config.toml
d_model = 768
n_head = 12
norm = "layernorm"
bias = "none"
tie_embeddings = false
init = "uniform"
warmup_steps = 211
final_lr_fraction = 0.0
steps = 12013
dataset = "wikipedia_en"
Each number is 128 + 32 x the weight over its row's rms, rounded and kept within 0 to 255. Layers, rows and columns count from 0. Numbers have three digits each. The size before them is the row's rms in percent of the matrix's.

# layer 4 attention value, 768x768, rms 0.0358, rows 229-305, columns 240-287
100:114109133133101143186094150108065096098138152135175061141140094160138166131097144123089118144090156171177153083096180138131125156107132130128125
095:153137120117092134113141093110081168205166088155086096172106143153143146150163113108113086081144148119093184107097221131168108119157117150096208
090:122102101186122140114114138128129173157159100134115158187142126092132125093094081123143148096177157155081116079173134095163173125110088056089130
095:167164134042162114139115109103182202143068124093166127096106114140122089079099148145171123098101135079095112153185151078134152114158127148094120
099:169132056171161145140096173091153074146084119130161145115113085118132150109117106130116154155095128152149127156128113129125133107120163171143077
093:130099097168133139149109157144124179137111078149114076129114145127099118116098148136078109126185133106097120077161073177097145151149151127130116
094:113103169102112172122127118060151168149130108125075189079183198080096087081127105123043155115152092118157176101120139167205158152132113163072198
092:071159071160153116144102153124140163130065077094179086137149085107100136124119142045130155137138067160141119101158189141122111109150150095160169
101:127123113076119145112079102102180104130115109090153147107179140120090154175108110107130141083121147113136145173158145110079158132188125122180122
099:157182166205119139150133143140101095114138199114121124155147129149125160112071084102128110078086105142101104153152134114108143092125179171130085
093:072110105109145142068160157104163126125140111068074157140136131194158129087165164131117049168144128139111125126144211095161113077169106157087123
091:154099104181145175070126170095171115115102118167126111110112159082067115088165160103127140107113115058156164167114081180163131105164166131116131
094:155129148118130154144118164129127120131112206131117143158158134145074102167151127145138122160117166089086142106110082107115133110129128118114080
096:117119120114131124111109124109184166102179115145174164154198108117097141127169100115127086079204110077074144137139103186141134088145130109200111
095:091121126159118160110119151131139105072108133169091118102160090080115110115138098108149130107158103113097147041117051175111088157150159112125095
098:117083152069114114158112093117126154180136139172089188176135156156157135097098124074112117146135163197113145122103160164093152123104089146139148
095:144142102154075056152178155137081165100091143120085198129099118170097095074136134073084175151111091100139127147146117168103137175163127156104173
097:145167104044167164110136155070138098119154101113189116087113063068143170140128121155159119123082133083150153121114127103100099150171104105093160
085:154138146158145103118167178107136168089155102081199094154114119124108134073104121113086146134063052089111121125096125145126184087166149139098097
098:120183124105119136137113117078158162120133163120092147154117123105124135162158094048172156096168171153136172101183213088078098149162144180204107
094:131114210134129086093179163165061152101152144103078134131085128174165126172142163155116128198159120112101072088092159146165141093198052127099193
089:159142193158154096157151101091140147121156112158089130158116157149091174156176122172114111097172148108078147151105012191141144077125148072066049
093:065112138114071165099155064138111099124170124078065126115153102122096136118095126089107163111171107166051199187159147130167146138144177101170175
095:066148099101115127146142089133110108129099164090102101186126078182176174177112124103174124159135198115184098093104177106131095114159123159158148
095:105132102091119119142145109135101126151071066092200095098140121085126152131144141134134092153112147147062156166125167160098147055115104168150150
093:120132151062181131117107093137180136143049103168157119146105094099124170086121133134096154160141090100117159094127081157155176143126202173122139
092:138134089111149084066052091091095061151132129112160143124162115170172100155150164116127157153139153109095110151119065121078133202114107134165123
105:103132111112101134066145172176105130110189161139129155116172103091146101066096148162125132134128186136108071061171138115146188124104071147090178
109:150098099134169113147090127214131103127058081119094108152126152093124157165132083124159068149096106160097095155111092062157176136166103145078089
116:120067087157117180133152109038178146112096137128106047147144167126103076106122106158137172103063131137081115128145188123084125174116112110099083
106:140110163096085157162115146180091138162102137160152151177119105135181167171152116170165086197168132137123112101112121100174151118161119127155116
105:138130137152128156144171103171123208157078155100129112170076123115166118108082101108119122205123151116120103104163123126072151160173135114191101
100:131123189077057118213161155164080105113153107142176134145112143094100174134165093124125112179184143131132114123054127115128121149176125116094075
102:130148173155125131146112171091187185120178129149092139200183149055187140120099134158115105127098121133148104169133169147117103098167100169099103
100:154127152138172073171146093156119088127115160141124195136076095148141122095141111136185074061110153112132129107156107120123112088136062119173142
111:137102117123200144112156141136151195056111152079161140148141136144164147111131087132131160179086099113100104191109150113102119143135127138109089
109:169184128107071123125199139182109137078132172142128149169123096138049128139114157099095115097123151096086049035141081171094104122172088075130192
118:105115124096144113137107193132170180199127139172061104139137150105171170103160107094100090093133117182178154186134113090098173143177084126124142
101:101063122119113162104103131207110137140091082175090174108116114106116177109114059076137151166141161151148128083134113123100143169135149151076085
106:110206102117095121103121153145135089123093120123112114151183178105065134103147125104123134128121112111125116117086150152181127127134081133162141
107:143105123145066137138103174058155111129124103143133099133147137123129192127149106098158102163115107178125174096182108141077107090120146157106042
108:104140162146153147134130148115171146133121091134141172182136149061194171163146059125073112122136115117144140157128106099141150175110130184133099
102:129099133101161119126107064144156090179082105132118169140137114123125092075109088136085149129130147136119175127062127177159090068103153107131148
102:136144119110124149092095125195140168128159132135066157143105105094137157176139104154110088112151074141093075154151112126117156153170136172172133
112:048110159112135155174110126170113128184142143120115122097155119103185135160167156153149133066126174135132185121085163138150150083090090171121099
104:100165140169114096158167124088186117129110167096158113090127168133135060093118126121107096058142089102117143154110101157097129138062127085149140
102:125172162127107111067165107174114129119131078113164098157115093170169184163138096139160147218118139154089102106136120095076153156131172166148124
114:079099141131134153126132114169054077136114082121079146066129097063105130149145163080099109135141126150078095099096120171195154159162150141147183
109:186077149103136113158131176174095118167171144121113148134097146155128119114119129160105119089140138134099182121160123175195100175148098123099105
111:118119162125171148166178127152171141125099133155134118099133212098095117173148118133102094133171126089087132168112149173101138138150112169129144
103:159133149090143116117114155183068087141160131153115151076154148128123114074130162147134168163150102152101151162072109206135154117090185160093073
114:134082136153096146129086126151080147132165086130151115145131069139175172146101155088123200100139172136120168092140139114107154191100136102134086
104:116176054096142086121172090121117134136172112059152144121114141124171151099151086129087069169169147126092112088127152136125136187122132068132120
108:092173128178110148085159146131093085085162143125093158179082132123101147091086087143144137163178103094125135155177073147140134168132147157087141
111:126151127107147082137126132092144093091185121160114104112117162186153146130136128123075110075153130156132205166067101163149150149074148140106098
109:143109160135168125108165128171105115146111119110152169118121095132076111133152099145109199190120099142139104152048118121044113118151160152135129
107:086083076154100163079128177173146110155181094111131098149147145079106117157157071130107163167101152142105164103167118079140188123131109168127147
114:155104101152145116129082092150144106140111149129185114135076061143051162161104130110132157080144115146141139092184105141140104094107130062207166
111:152097149177125156144164129176157135177107122121129125166107076130121078107137131151108155070059146118196148074184082134152147096135154121094188
101:172128136177095146059128127125132102094113151140080153092168091109104103106126113100115090205118192155103132098128095125173158141166143127114165
105:170141144118128089108147145167101120107105161098142194168138116145122131077115092098163104147173111119088105160152116132076164104151078112172133
111:127122116123149112138130119082156158107111116160121072121174126092174133153117124122100138108153105156166167190101192089091139176143172167112064
109:148165130133106122165166159050113128111162160053098121190075163169156134107079110137139111150116106100163118109118192146162075181108133153130183
117:132124170119114119120154124166087175169094168186119084126099160101113093188147118094069142106104104108157160063165141128139112169123114110154135
112:065102126145186122137121124089147173088150104131065175132107165157091085162148180168155097111112098124087085126169103172120108129108093111151117
108:157158105127133116127088137145202106181147096188118071144159151131142135120165106112203094029105086180152133137147140121182147090170152115144151
101:098136131099101160144158152143122068121139113126141110083066076160139219119117099110114203150178194144146205104113138170125147140168135166098145
117:153094156099120109170141172159146138153153184096167148141147116090095127122121161173116067078111124132143143157200130121109164074155075101176105
109:133114131148171092113190163125156119096171125082097124218107184155146084095152120121131164132080090088189162134100122145083080130094108113102157
099:069102136114212140164103138103148181127117150093101131147134198104116107094121173083185116065142126102189119135082178098139077068109177104114169
106:131114128090077157160102170150064130171122119143106145103147132154073131119089105148104160145191135133169125158152091102109149114186068105215119
108:100117106151080122135128159167164151173119162104103099208150129100134136084107131097137117104087110123143127057118154135128131155168067100112153
109:146188088028105097099119146145126125165061136149132125132126124092085180110148123165081063162175141140163131124020111096121169110137131147122117
116:163182103155130116060128097182082161171096181048088099090127059077108117105108185083162135198167106132074088145154114140067148127165129112154138
106:148128126077080146159169157191121139092069187099124218171103112129063108097145171122121127169160075063163107118134161130128136146107069094184189
109:158175181076111136101119102154090141179119123136126128125084136067166170142097154084100088153165125138146068101091099113135135136142133136116168
102:107174139197108083142148118149092100101102148152152189200095119078124133066119138149149107097080088064145148074156111169140167138115070121125170
# layer 4 attention output (transposed), 768x768, rms 0.0271, rows 229-305, columns 240-287
102:146098199162082129084134153130117116120113185112098133185116131118153121111151164133101122108119144135096060126178124121140117156103163141137123
094:112140152173175056111142103133174101144104126116127086117109157146209127091111164044126145142103189158116211133122127137158174119123181105088087
088:145151159187128108204099128130189153124089128120123150175060166139149044147169141162150157114151129170062133149184111145130155155071120173143126
096:085114158140096112120146096119155096108146171160111110068107110105102082056192175153155168155109095170125096133143152130104146159145126111143115
100:195087114123156230103072160117073173113142146126103155122147098145141157148120112182172154084148098107089148112142121183142156092192069092127126
096:028137147092097095151136086108225076098084124108081171145131126077145139122155154152148115147133112159127080175162150129140146153123148159137139
094:168128106156109088123112127131156075142141146130165075110135135066143096079163158064120113079153123138137159117134119091119127116065162100054108
091:172086119125157143184128149127086199171121155120115139185108118153134116184105137177152134151120093140158131103137082139132141114168079155147130
100:127141161162168075144151168167128138156118131116142081133143159179183074158122128132102099139137160131165127043160119070132094134114163138120105
100:154101149151138150126108140076150118115173156170102132087113099074086101118156104132166194101147143114055161155118143167152156097155141079149093
092:156147097111178145132105136140158175139145083114113100108103176146162080078047151121147148120126161146138134153073081161098081157113164120137133
092:103165131118138083191093113119117105128148138118163144151107098123098106085153103094126118137106102135133138096152123109150128082149104086141140
092:127175129184082104161172103084167124078100120132148119149077134109117086130156111067071105126118139161131112134106166109122124193139138166078165
097:124116084114107102175073114185067128201110095085146127117134117110100080107141118116103133211144103123155072137140102122141119132123139137083116
096:144166152097107182139127098183120158136151175109179165105126203163142172173094138161089119177130126104169110129086145101118053180157086103139197
099:129087126120134100056133109112132161138090097091071128111109129132139199145083147180139078122111143122135125100126085161115086171103133153130158
097:133104163163152145107120144120103113137170139116131107192126115150107112153153143079132133137139131159120136085151138118170147095162095097142089
096:108172113141095081165135126130114100132102127182171144183146098123112095081143114053111109112130101183151132128099124087119128119084121131089103
087:097123123060153133155103091108148108086134174117138151128141152088109062131203118115124169127130119142109100160102150089141098079141151154127124
100:142133113141191128079091207156125158128092097125101143130118176191118174141116134130120113160111187124088135124095125185101122167102119095106121
094:137163086154135149147093092125175125109133071116106140088166147083136142154121132100120168141161141179108176155118108138140138091070077100115102
087:097145096136100113156108130126098132127169132092199129119134092089100021103152101121119107092135152128136099143093207066129143072151128147115153
093:146194063186140150130159120154113128181157083059131115146096142131134060103086086122135131211097132110175146149101133125160115162099144118133090
095:172071093064169114141139158144133184108107114131142156090091143110094135143080147120115176129120156117154109169104122169098125092079205061106109
093:117102136083119102099117136087108067135141134119107113138129143130132090113149131181120130178105137129182078126162069172106105118131100111161133
094:142121118150133104130124123147093132133166180110120136116114138107106130132148128131115142083116103134142089094137126142114095104149130136135109
094:157167129134119120114122125190117182122128068159106126129162079137132183109126101148207086098129146130113152111098183156153155141127116180103124
105:073131184141124142125100132166168137125121186096087107172105121129137139090133140109094177165105102130101146081115139124128130088130102149148187
109:097056143124114123112093202159124076175117155189168108124108145098103111113141092174123148134100132151078153140089121114093090150185143130144158
115:110135160148071170096112113114137054170141157101110087093096112145156154137144081082114153131126177139169172147100124088122090144101164144112097
102:116157218096147149157134145173111133164097191130094173128142124120097129183098128140112179130125154174111133122116109089173076166175111129171156
102:137117139129117168094140185150131093243174171159143165084113154117082115139134086139146136126141158142161152115108151112053083101159124087171091
097:132164083124160104145124104100136098144113157133144166160074128136129159109128125102079115145108130198079069063099149123098159114191124073152118
104:090090154067074085177104112127139161071107163078125136126101144171109099120129151132171087182120101128125125144117160052153106126156128162160134
098:088171137139150084134130184154092109239132122175112102091128126128109160141120064118119105124119145131160151150100131104164117144095100132112127
109:125099136132130181108152155136132105083167094174148100100143129076101132111132118112132168113170128118123118113114104092122097149131163119082118
104:099236173108185095155148193140090146160136154111101163163107158081084143153109138130089099170145119103189125130131106089121147112139077088132172
114:087110154132144133130136191186174126153120192126126147151182125138077084158105131147180125146131134198100157160093168156116115106206164097141165
100:113039125135141161083089136155118110117115138120136177114071137156152116078141116155117144129098167116092131031124094164119123152126150108114152
107:121133132132116110143160146116139135053156115073185156129056147116095154129136174116110129142135130098118180182081121080093101139137130126087120
105:133126126091061147112124099159148152115101143071128091157136132153151164142115111151143140151078150177081120128099210122111136111149140134218136
104:150050045121116169146129118137134183000120147131144137138129148121115123152110163159124146122129121152064097092109114141138135120160175122165119
102:129078112132103103106086044127138153149102093124200160083101116146161128123116167047169130112176150099190157171125136157100116143066123112095096
104:116144125154155098110125126120164118173158179139108144136120147120057128055130147189175123152078114147116095153095120062138125133213144130140142
109:141068076141133101158138117120145121117133021150167138132119070145143112129175127068133082111106113127132104126071150169101142088079150130120101
104:135110067142117141172186149122114148056111082124166104133153154087139097152137180072138103135144097104132147158159123181121152148079118101073115
101:147092122143152178089106141124182118130171124167076086118068136082136193093126093173110145154126087151080068099128111122096121100167142122161125
116:108126127100165108199116144135120165066151163127137165118087129055071111167137132096124148143159111111136133165108105123127149111096088116145135
108:132119119138133107113135107113104142174094099097086098130141137134127109082138147118102131140117100154101086056154096139141165130093093157134129
106:154103104177132137153158143187129109104100094076113172149123191120138086181110160136163107132118127067093162165122156189131140085134144099079157
099:062150122120150121074030119111127105111146097105039091081145114125177161106182141079093128157135103131082154083151115163177152117121134157143147
112:137127169073134093122087094094144182076119140138119077139170104139138128130148083114115117132134126171136091080151138139127110177142161160189117
101:133191131111147118149136125115108158112081111161158114173158103085116140128126131134095124131141151063088156120163127152110126149134108086097060
108:124102141144152175092156118115111126097190157091133090104114151107101121109138177125079135105146104121127161084157118096106112105128159140092110
110:111173125146117148134137115119140145045066139114120130185160143112192121136077154110071119155130140119120175118147142163159129157116103101131135
107:118116092105205124104190162136145113163152141148055139089137152137146101076108136070080110150145173147169103094083162142088091106155135138105144
106:120061163138122191108133110151165099119153169121139131130079138099152158140166132152103167166092135104087136097092142133124099111154131123124099
115:140105129140109099111096099133104137165097079118208131146072131147065202091168103123139142101105110093134142135091102152126117144075139154134102
113:102059112123106128144157128154094132111130106081114134095116184148151142109127169144140132154080128112155127113096122152074132128085081142038148
102:081155126115165121165070111125119079143133137133151110151089130078128177089177052129093095142123112113116125075063122114158122139168128139158158
103:120114156124152111115104156148161107254159167149080150104128119151093120064152144178128109133139095112129087125131136121125113089153096101140157
109:186123096100104157124111119144150190073127095132131135096134107181178062118099152116143114109178132161128071117158140140087148155151168125160147
109:115247133179140107127195159133142130185119104108165105167130204154136083125090158146088098105117158153156153146195107140155109146105124153103094
118:137077106087105129175141131172086187101109158147130115123158148048137116132104137044072188132154190131135140119105163159124129180134127077124161
109:133128097180160149138149125095134111094143154171102167135176088100130014108116161115136161104150119138175063132105155102117149123136126087098160
109:103131062106098105160127117148104086160072142163136180161135067135107109131088171115127043110110070171115164186069148144108177104174068111138149
100:158078119128120163058111089115121135077136107125107107163081122123160200141105109126108136086130105178094141028183114155100111124168130134153123
114:142126094132166072182126183137111146220140197107136172149071117117099129093133163155101115153132106109120081129074151102110177084174077055147164
105:094152153135143117120205139131116070187151137115101151118137150153142148114133145163120177122142148128146185138170150088164098134114148155087157
098:140112111137089099147160123147166142068100104116188199143173131165112067111132143132179110104129150154179147166097097145067130138098155136047124
103:125128088089171109097099193110143117232182180082082155130068110080098153081143123146102138175115106122099145144138129180138148063189077124217144
107:099093161117097115172120140173149128141125156098140132144116129124108133145166148151120116157090142108121164148098174061102090143192116134142181
111:093122148076173099085121167161072144178129107169179142118121131127082163120087073146113153112077194121102162161081163162153081109159162152163151
113:127144148125153115128127140140172143167158129163143121172099073096047121091132106171177146202137156088115162155113145114108115138194123130141119
103:146103147125169125147172182174102143206159118145174199057083149103078146132110125086089147138120144065155110162063109121118134123090094085113130
111:104170124111169107164099145161158200070157109094121124120132211119158104120109149103135089140171086148153099147126135154102111129141150156174132
102:093144151181145101157145145154113138186158141164177071111121160112129160109129143115108130160124102098161115105127126039146136144119141139096151
# layer 4 attention query, 768x768, rms 0.0372, rows 256-319, columns 240-287
112:073125166094121135098086168134131206136159087185162151099158098089156130135099116137121190153158148121094178116094172152115169079154107150108108
097:090117124121086168121119116136106083059133133158232107124088140119157122143079176162094134178139163147100113162143114159125146112118106125130139
100:156154104105090143075061157102165093100152131103196117111128118155145155165126105158109129135147131124111167139135070155119126167120103122109135
093:113184110123183103150131145150132191166119094148119136100152126134115104109129065108084172126135148068171146138125186160144141091110125145114113
104:109116125168111093173142084086182146106087161083111109143101199155121130096131169128120114100116059170138088100198105110137108114155144097145139
096:148113114114110162120085101154136057084084073194197130210118127132177065089127115137159178149173171138101186172153150108088136121090176149168110
113:126133089148079104132081101127120136114139136127105138141106104119121142097093170142075128096118126158130149109154112082127078116144153158115102
119:175127078187107102171184134104126138111101157161131110152164084127134037135155094073149160099122129105145085152118184087105181125137132125147175
098:150208133127087144102104106151120195145174102126160160109138119135122162160128078132166142093144120144112130152125182172108150151090154132086066
094:137098102112054090160127109143124121115150125081107134147126113146151148087072133117115055110172094086064132149134089148095127185168135162077175
096:118136166099100136149098122139128062126127092148122140100116116106104171095115175185170133106172160124173107056120109149197121096139126101120098
096:109129128126172125083172129153097105133104111116157109132171131086123147158130123075061134112136134042179114125137107085050154109176127092140124
095:128098125096130105124111108096162166090124135145137154138154099060143149132174195141183182066121079158153143064157162105140118167107121206160109
096:117172101136140098132173108159090121066124130109099139134118136152167110134108123119159125163115081126140093119102152175126121124111124124123066
101:084100125118127161114125086145114070155125078169101067176150195162073168146139109094076188122134161141188171131082152101169118156107149179113157
102:169180179059124143028099164096091099195104090124118158158115076115098137175126092146113159134089085111101141139166103135208145104162142111176093
105:143090092119143093178180194082145217170101112197075150106124170153126137043152124086124128085135163121170110149098146151122125161148096072130080
102:083130175093142134126119163117110160113135047157172189099132131138152153174128086145113148148149160065126191156060157101172138099131138166105097
111:124157121097162126128094175148146133124149070143213086086121123114176179130154128115134182136192105076112169139115170136100123108133117158132116
119:154110127171167102120162134096142169172107179113052113164128131124065059113187135090129085094110133150122062132119137136145149134152102125127088
125:110130129076116161129071171153152109143205114154177132086103152103149194134112130158108133162171149129141148130140079145163106068090144107140124
106:100130180156176144105128096118116161095147159086123090080167116160153132113120132080147149165113129099159107061200098101145156140095099132127165
136:104118158050131143113078113149122096106171068127168164106079161144139215143091133178089140154208127081094155163132107178127122109107155095106124
105:139135156103135209117127170137106136078064134070091115137112154092115095111094113177144160119185140159057126131158126144154166115141107130126139
097:091137120141114139137136105170061119172156170137145133136153098112132061174207116074149169126128145034091196144107163192109146089154103109107119
099:186114162100147158116122209090115129148074092106138130179078107082103147120143195160107106152155049132139113113151156139182146159202099100140133
097:146095103127100093141154079141132151095116163153185116170195143113178144126094127099126126165109093147097086056147117093039117125124091130089135
104:131133120152110108114099089180114090149149160134182098107156108163084158104148096133179156103116158084172148123145153159169122098119126164177072
094:075132153140097120199177106201120190094183120105124154078162119114154077109132112072131177129134170146135187180147113185111142149138128098086136
099:170059101170121077179149103107170157102139109152173113084192118184156053102154077068104099140130167121140135130111152072102137050060155142137177
095:117072176125076098172128097170132126222101117117085149115124108114153147146156131151130104153216115092144116166080121158187122129149217146087097
099:170123131157115143133164087121155159097087146127132178126160165135129196110122132160109090186116131143125160112100130071125158166099090151113127
096:109175153068134137097150095171119159154131136114175117106135101130153116136164131103122208043102119095157190086161108147148099096115141101153086
097:078136157132155176161194112127088160139163074072088162129195149095085105109117098143164121152179101142131148151112119105119137115146144117104150
097:146150128075153086149110132098160083188123147157087094206149167113116134159153135077131169156100161146175165144157181143138057158120122168135138
097:095145176071168160107084133116089099133089112120140190150057119098028176140109129180118102174047133089077177147076126215160151091108123098154136
096:042128161123186123119102104150058137130128142141135149109073127140064120104122173179183107187139138154162111125072118117186096118158129087103116
101:208133089111104070104142102100130119189137113175134149195126107129183128165132123081097126133106105090187091189106166091117149119089160162146148
104:176149092157120108152140075170089157144135128127109165114122124155127099107112095121103194162175175150154085125133104145123083117129108149093144
096:132153100138111179095122091132174115124161103115094105142140075128149179107076207107152117109136153182091148130136162133143104167132094151137129
099:138198123205123052171132142163165096141051154115081141155086097160180086126136112175142090154121147119116120138168104030094153131147069198136175
090:152085114093163118143116173130099137156136086086118195088111099167061127110130124110120098113156154113128181100110108133202154108120156121119127
095:113163116178104107152142100132133130103086152073096095135127129098121136079103136087166134171109122134142135068177162066111116103101119159185142
099:144094124108158134182105199073102107100107175175162098166129161133139086164126163119144184126188099196133153157132146133092116114159139194140105
090:172168057155098134105094100118148128083117149201088114094144100144123166098100106124206140152074080120139097131099093137179134134126061147148159
095:116125135117112132097087189170053142162126160118160168102066126101097142176159160130151078170056118156140158114143137157163073155125135095188133
101:161106156109141118125116072150133062146136162120132138167070133140115132154136116190160169187113129214121105110141116166213145156115100110091185
093:125149138122151111117168166152148165140157139150138165086159097102111140140110125123151146150119077155202137121192118145172115147148139168166138
100:127160116126133095139129098127152196103103119128148105146103153101124119135137162144114133089068155130143098110124121099149107141128115092136123
094:073112122155147123150167125086180109134188112142100151165126104158184082146152014126134126141136167103137104122124118032103123123107120117142138
105:142075110110136097107086123124174103146166133152121033136129162099156125178120120106103171103118153108133125179118151131116122118167155136067104
093:183142052099087106111117103116160077120151124130176144168130127109185143086133158112140123162196172194193164106130165083095053167096125076091086
098:120116126213071157140163161112075160060119138093138138120090114151066071112119135089122080151176142104117129187089142142158100161144145128087150
094:139142121085138170100138131107139078142125156138117190126034114128124142109077103110116139183080108167108088135182126131193118172141123119140149
095:158114180123091165154134157159163169137139133137160117047160107097154108072104099073154101088091163175178150112116173142096111072140144102100103
101:189110146083107135187111071182098104185103115134190151146147117091085122187155114187068048103141118161129132122152160169141072124129143180099142
097:123108144120173135105139127128093150160086152156138109110188088124083096076134148166107081170122124147132095096151067088121169114166099089129130
103:081126185103139127094131187176132165127142063143188177120068150079130137105136125139174135144167153086108139110110129150166113153163155113088117
100:135113115157174087097166081205138113059111135116149106093162094130138091138105152090089123176154101099129100164121171054095111114079138082072070
101:131177152127098145081212164163124099122061134136159126105152119132108192127130139175126105171084131136128088130137118190179150070179077133139118
102:119083166089158115125127117142130141178175112105145113134132108191141064041148141157152131153097121152129155110184170134121146072095161047128140
091:139141068185165048144129093087138136119104126113110086110063091207139141151107161142098110076112145138121151100098154083057099186109109162171159
100:105147104114081136124171081155125112090113092175121125141190130092116087064132087161102094092090114128134116078106142102099143128101133067148115
098:158122134109089132097148131104114154121170107151147070141133163152161123151164098110052200047145121140197145128136120079106142155135135155074078
# layer 4 attention key, 768x768, rms 0.0371, rows 256-319, columns 240-287
086:105178128120100178165122076153134099122163130076168098118064118161142117083084149208145135137126135128112127155182127139099099107109065143151133
094:126154071141162131126177115143140102182117139129161181118144152152146129124194114088097133149146088133112152130183148146105166132103179119036135
085:106160149141130135164156106113118090119104125045148158213177146134119103073210131173139145168134142111094174123201146134125129133147119138116175
083:073132120155136095082077090168152148127192128098172085125087122152126120152086134128154124136141128123140142168122094144089151118091121135110111
089:128128197137125128152134200152108092153111132108104130177111153200153110087151123136132096123116093090134076105196131128171158111196123110135160
103:131187148163148134108116145137131153065097095138128154180143163139025074136130135151098124057093145125153167150129111141151124109154076091193125
111:106138105155160099173131105172146132129111096148105203135121113215179084095087126162114163093081132095187129103178134092117098129096150155139171
114:139095134123115182109153124130137142132169137123167139079121144142132139131166092140121146125104137120079087123129132129141209111209129128142150
091:126113081177135140144132135127147177149121147131073114122136132112112134160141119097147106106127171142156127136123160113068161140104119099140182
109:070109094088094134143124137126119081151090123148069075134170110191172104142103168062195132100097188152092146169155105148080135132175121130135191
096:107157137123184076113120115105099148120130134133122079127111133085125051183162149142151120165068091094128123167075103118148112176133083114112108
097:223139089108153133104133158148151112127101121132116115113176100114065126120166130111096091146143100170206148094141151159186128151132122159131073
094:167150153101107091146155095111137158122142131136164123098155124121111147133147148143114152143123129180207128108137076053129131128149115086147136
099:200197128081161146118090154145073157162096099156156100223084180101166130149142110163112121127074158105118117084109085164174091147136166089105150
105:105148084093156074105093136160152135130175099101120146140080047167153124153132145116138104121086128207190112119108101074150148105124131134126130
094:131135169161179116086080157144170172152108148119155142121088146099076043132146138103142124123120130150101165078079145111137089116148138117140067
098:064118183095157160095080157083090106141148097105158138082126127123155125159084119157093125140171157126086142127086146182143154135119115178180106
087:107164160102094102190113107129091122115117131136127149177102218206106147147082138164130138109108178159105142114120151131118101121131092100168107
102:113173112138167118124087117103133122103134126076090152148107174172111127131128156106152071176146144128154124092136169125141093176121093151186109
115:175125164114123163157187128127153157162165168146169107144134130062131126148183083142066125128159133109107097127110163122143172084144190110076153
118:111151122142152103148111131074135155094133142148097129163092161153175125138104185121145122140118144144145164124147107126129063135086131166169097
101:123143156161122117127107118086119064179110106120176085165086160121104062116156159159161101135116121088071108141130119156125165195129112138114116
104:122152094131120094155123097133127133078151104140099138136128172111131118174069142107130129121108143142184186151149102147110072121064137155172142
103:144154202130166153080142116111141126153081133120115146110075147123149137147127124179082138114146118116051155104120097164133105108117078150140092
103:142143119087143116158148126102112130161187121120133168105147121058173092138193084100101141119127109101138143113134083146092196127127110098121078
104:160125153128161110142183159128142132126069113130086101161193131085091103129206163119152187118114095138121178091162065099114099185137132132156063
106:126079081143136086127141118120155079156127099131115126179112148178146153159112161156116121136114135155120126152170145085158109121125143147112125
104:076074166145126109149121074144107138132239097134148058045110095133134151184203136150100124137175116095110132105099115124098108120074135147121141
099:121113123180138147125149114140095081127164123143128078124172129170149094135160077116137157146088093095085102143151138145094155107143123092069119
101:093099135083135105118151123129115091161139114145138140095129157158118116151162121126107105126146159127106111196184203147169124093131131105157162
095:148082152119059168196124085140159113102103089051125134075069089085125117104125093138100160137115138127179101107087140146131116078160114166185096
101:107080156098059121139142120117129151168120159138137158128103107112125213135077186166200136145125178177114093080081146160231129139152149169125131
100:120179136158149209096138129128163138086132097127137129090100086091089175119128154123073164098104139087137163068127083095169110149153137089131118
099:138085124115077161199137173122137160107140158170108093162167086112145139100059084186105078113148116176112105169144072108086157093130130093128180
094:100173170147093155127113147116168116121193112153123140142171174097187129198116066105086147136123140094202100081100092085120153109089132093073187
100:138107148164085144144136105096119126148082085115161081169162132071162080129142098108146206108159188130134104100121092111126129162140130158124144
100:118157107169113145079168077170066128063150129169086130153134147184131168116111174140137173121128101134107109173090065096104107169141112085081110
100:132133102133146117131101146189118134123126079103084151123139089125077152119136155160087172110152119098206128083113168105084116112106118161129082
102:128146101129118162166134147119149148108082151130153125110121114134066071089114088158169107145153123104124099131127084116132146047145136078161091
107:109152070119150107146163068118167111161098123102108122187131162172189111156088103074090148137144134150140104150135153093129114164109114138155159
092:101183148125109183074173106118101129075076086141169158109115165107109144198040124147170120119111153123112127100161177102132135147184117121140145
104:157138172145141140106138115146158110142117129118148187126070138110119080081153168126096168145148034138137161153121094145118144127141151132123090
096:118159123097127113113141103123200165163093128134122083148124183097164167165134130089083108166152122097131152098181053078167141137149148121157115
101:109147134104144155086178163132152119146112131103179171149132186126168150148106133182070146167070081094202124125155113099112135153153142138123156
104:130153103188147095097111113197119164116167155157141158116181126139127102142084182157074087124096108160158074147080133137120166161088107154165184
103:137163118111165091115105179112083147101192131180157175174121172154130089176172147166083098141105152085163134135125139126071088143098139157085139
097:069113125184111136073076174102147161098085122130206118165169149158135081117169124200136162097177111131109126102141104131151105119149155092087123
092:137152096134133115140093174112099159141153154167170148107137142112148120120117098125130029141124099060095144102091168102151099173124133112164121
098:132072124137115169123099181104101146191108122107125057201142125156097128142114103122109122136154144165152159112135184091177125109148189092091113
096:123098115093106182106105183131162093108127166125146135172071115146127140169089168183120178170096156079073134140099132176136117086107090178063140
102:155138121107184098093084184137120157121107064141148119143187165148146155116099149074124095151180105146166142118081128159098126160154181141108136
097:115180089100158160083137085147132109111176123144137160135167104151152097096150128107084120124132154138219148120164184130156128102118108082081132
105:180131177113097144132097189119110143130157110143156115119117105164150108164154120092074111093167111125113145149202112161103151075109146112108154
105:154106142125167131141171130104181149123098146128082201132130129106147154135124117141086090154126128068155089094077139096137137167148149139145111
100:096169131131140154134146120115116126152108182171137095085097142135120122064121144105148161141014159120092145117134177149147119092132119082086148
101:049053103161186137107183163102152108171132111100073163086131164113093110121166160117125106154207156170185118119157122101149082167105114155091141
099:075113108143131173034119093165127097110143083141122170147156143118093190087111217113127150136133135124154143085108126103137111189142195146097177
091:119083181084125118086121136152087125143124169084170173163125135097096086111115175196132103140087113088079150123114119187114108094210115131109094
103:122113086110141179163157138156110133126078137124128095117158169105173119206133126213107132102104154096163130112191117104149127062115120068086133
100:128175172096104122128132150125131187128089173130143095142176103070112096138081125127073106136121135076158102148123109159147132170206113130157152
100:099073100138159115086153112134129120151199111136128119108165112112120097149181124114167097124137100091086164222102227135128164114111137102127147
097:111148112150130123143164154113189130098088091140177172154139129133101189141095126110103110126105162107164113051110147124086122109094133061142167
094:118085107099166136077114106170156097103146114164088161088106149128085111137149156140102128166099135125095164171074118131138141154139175161047138
097:169123185140186131088085186168158170130150150121109142127137082126047130070110130149132096122119035132178118097098134119111142149146101106066105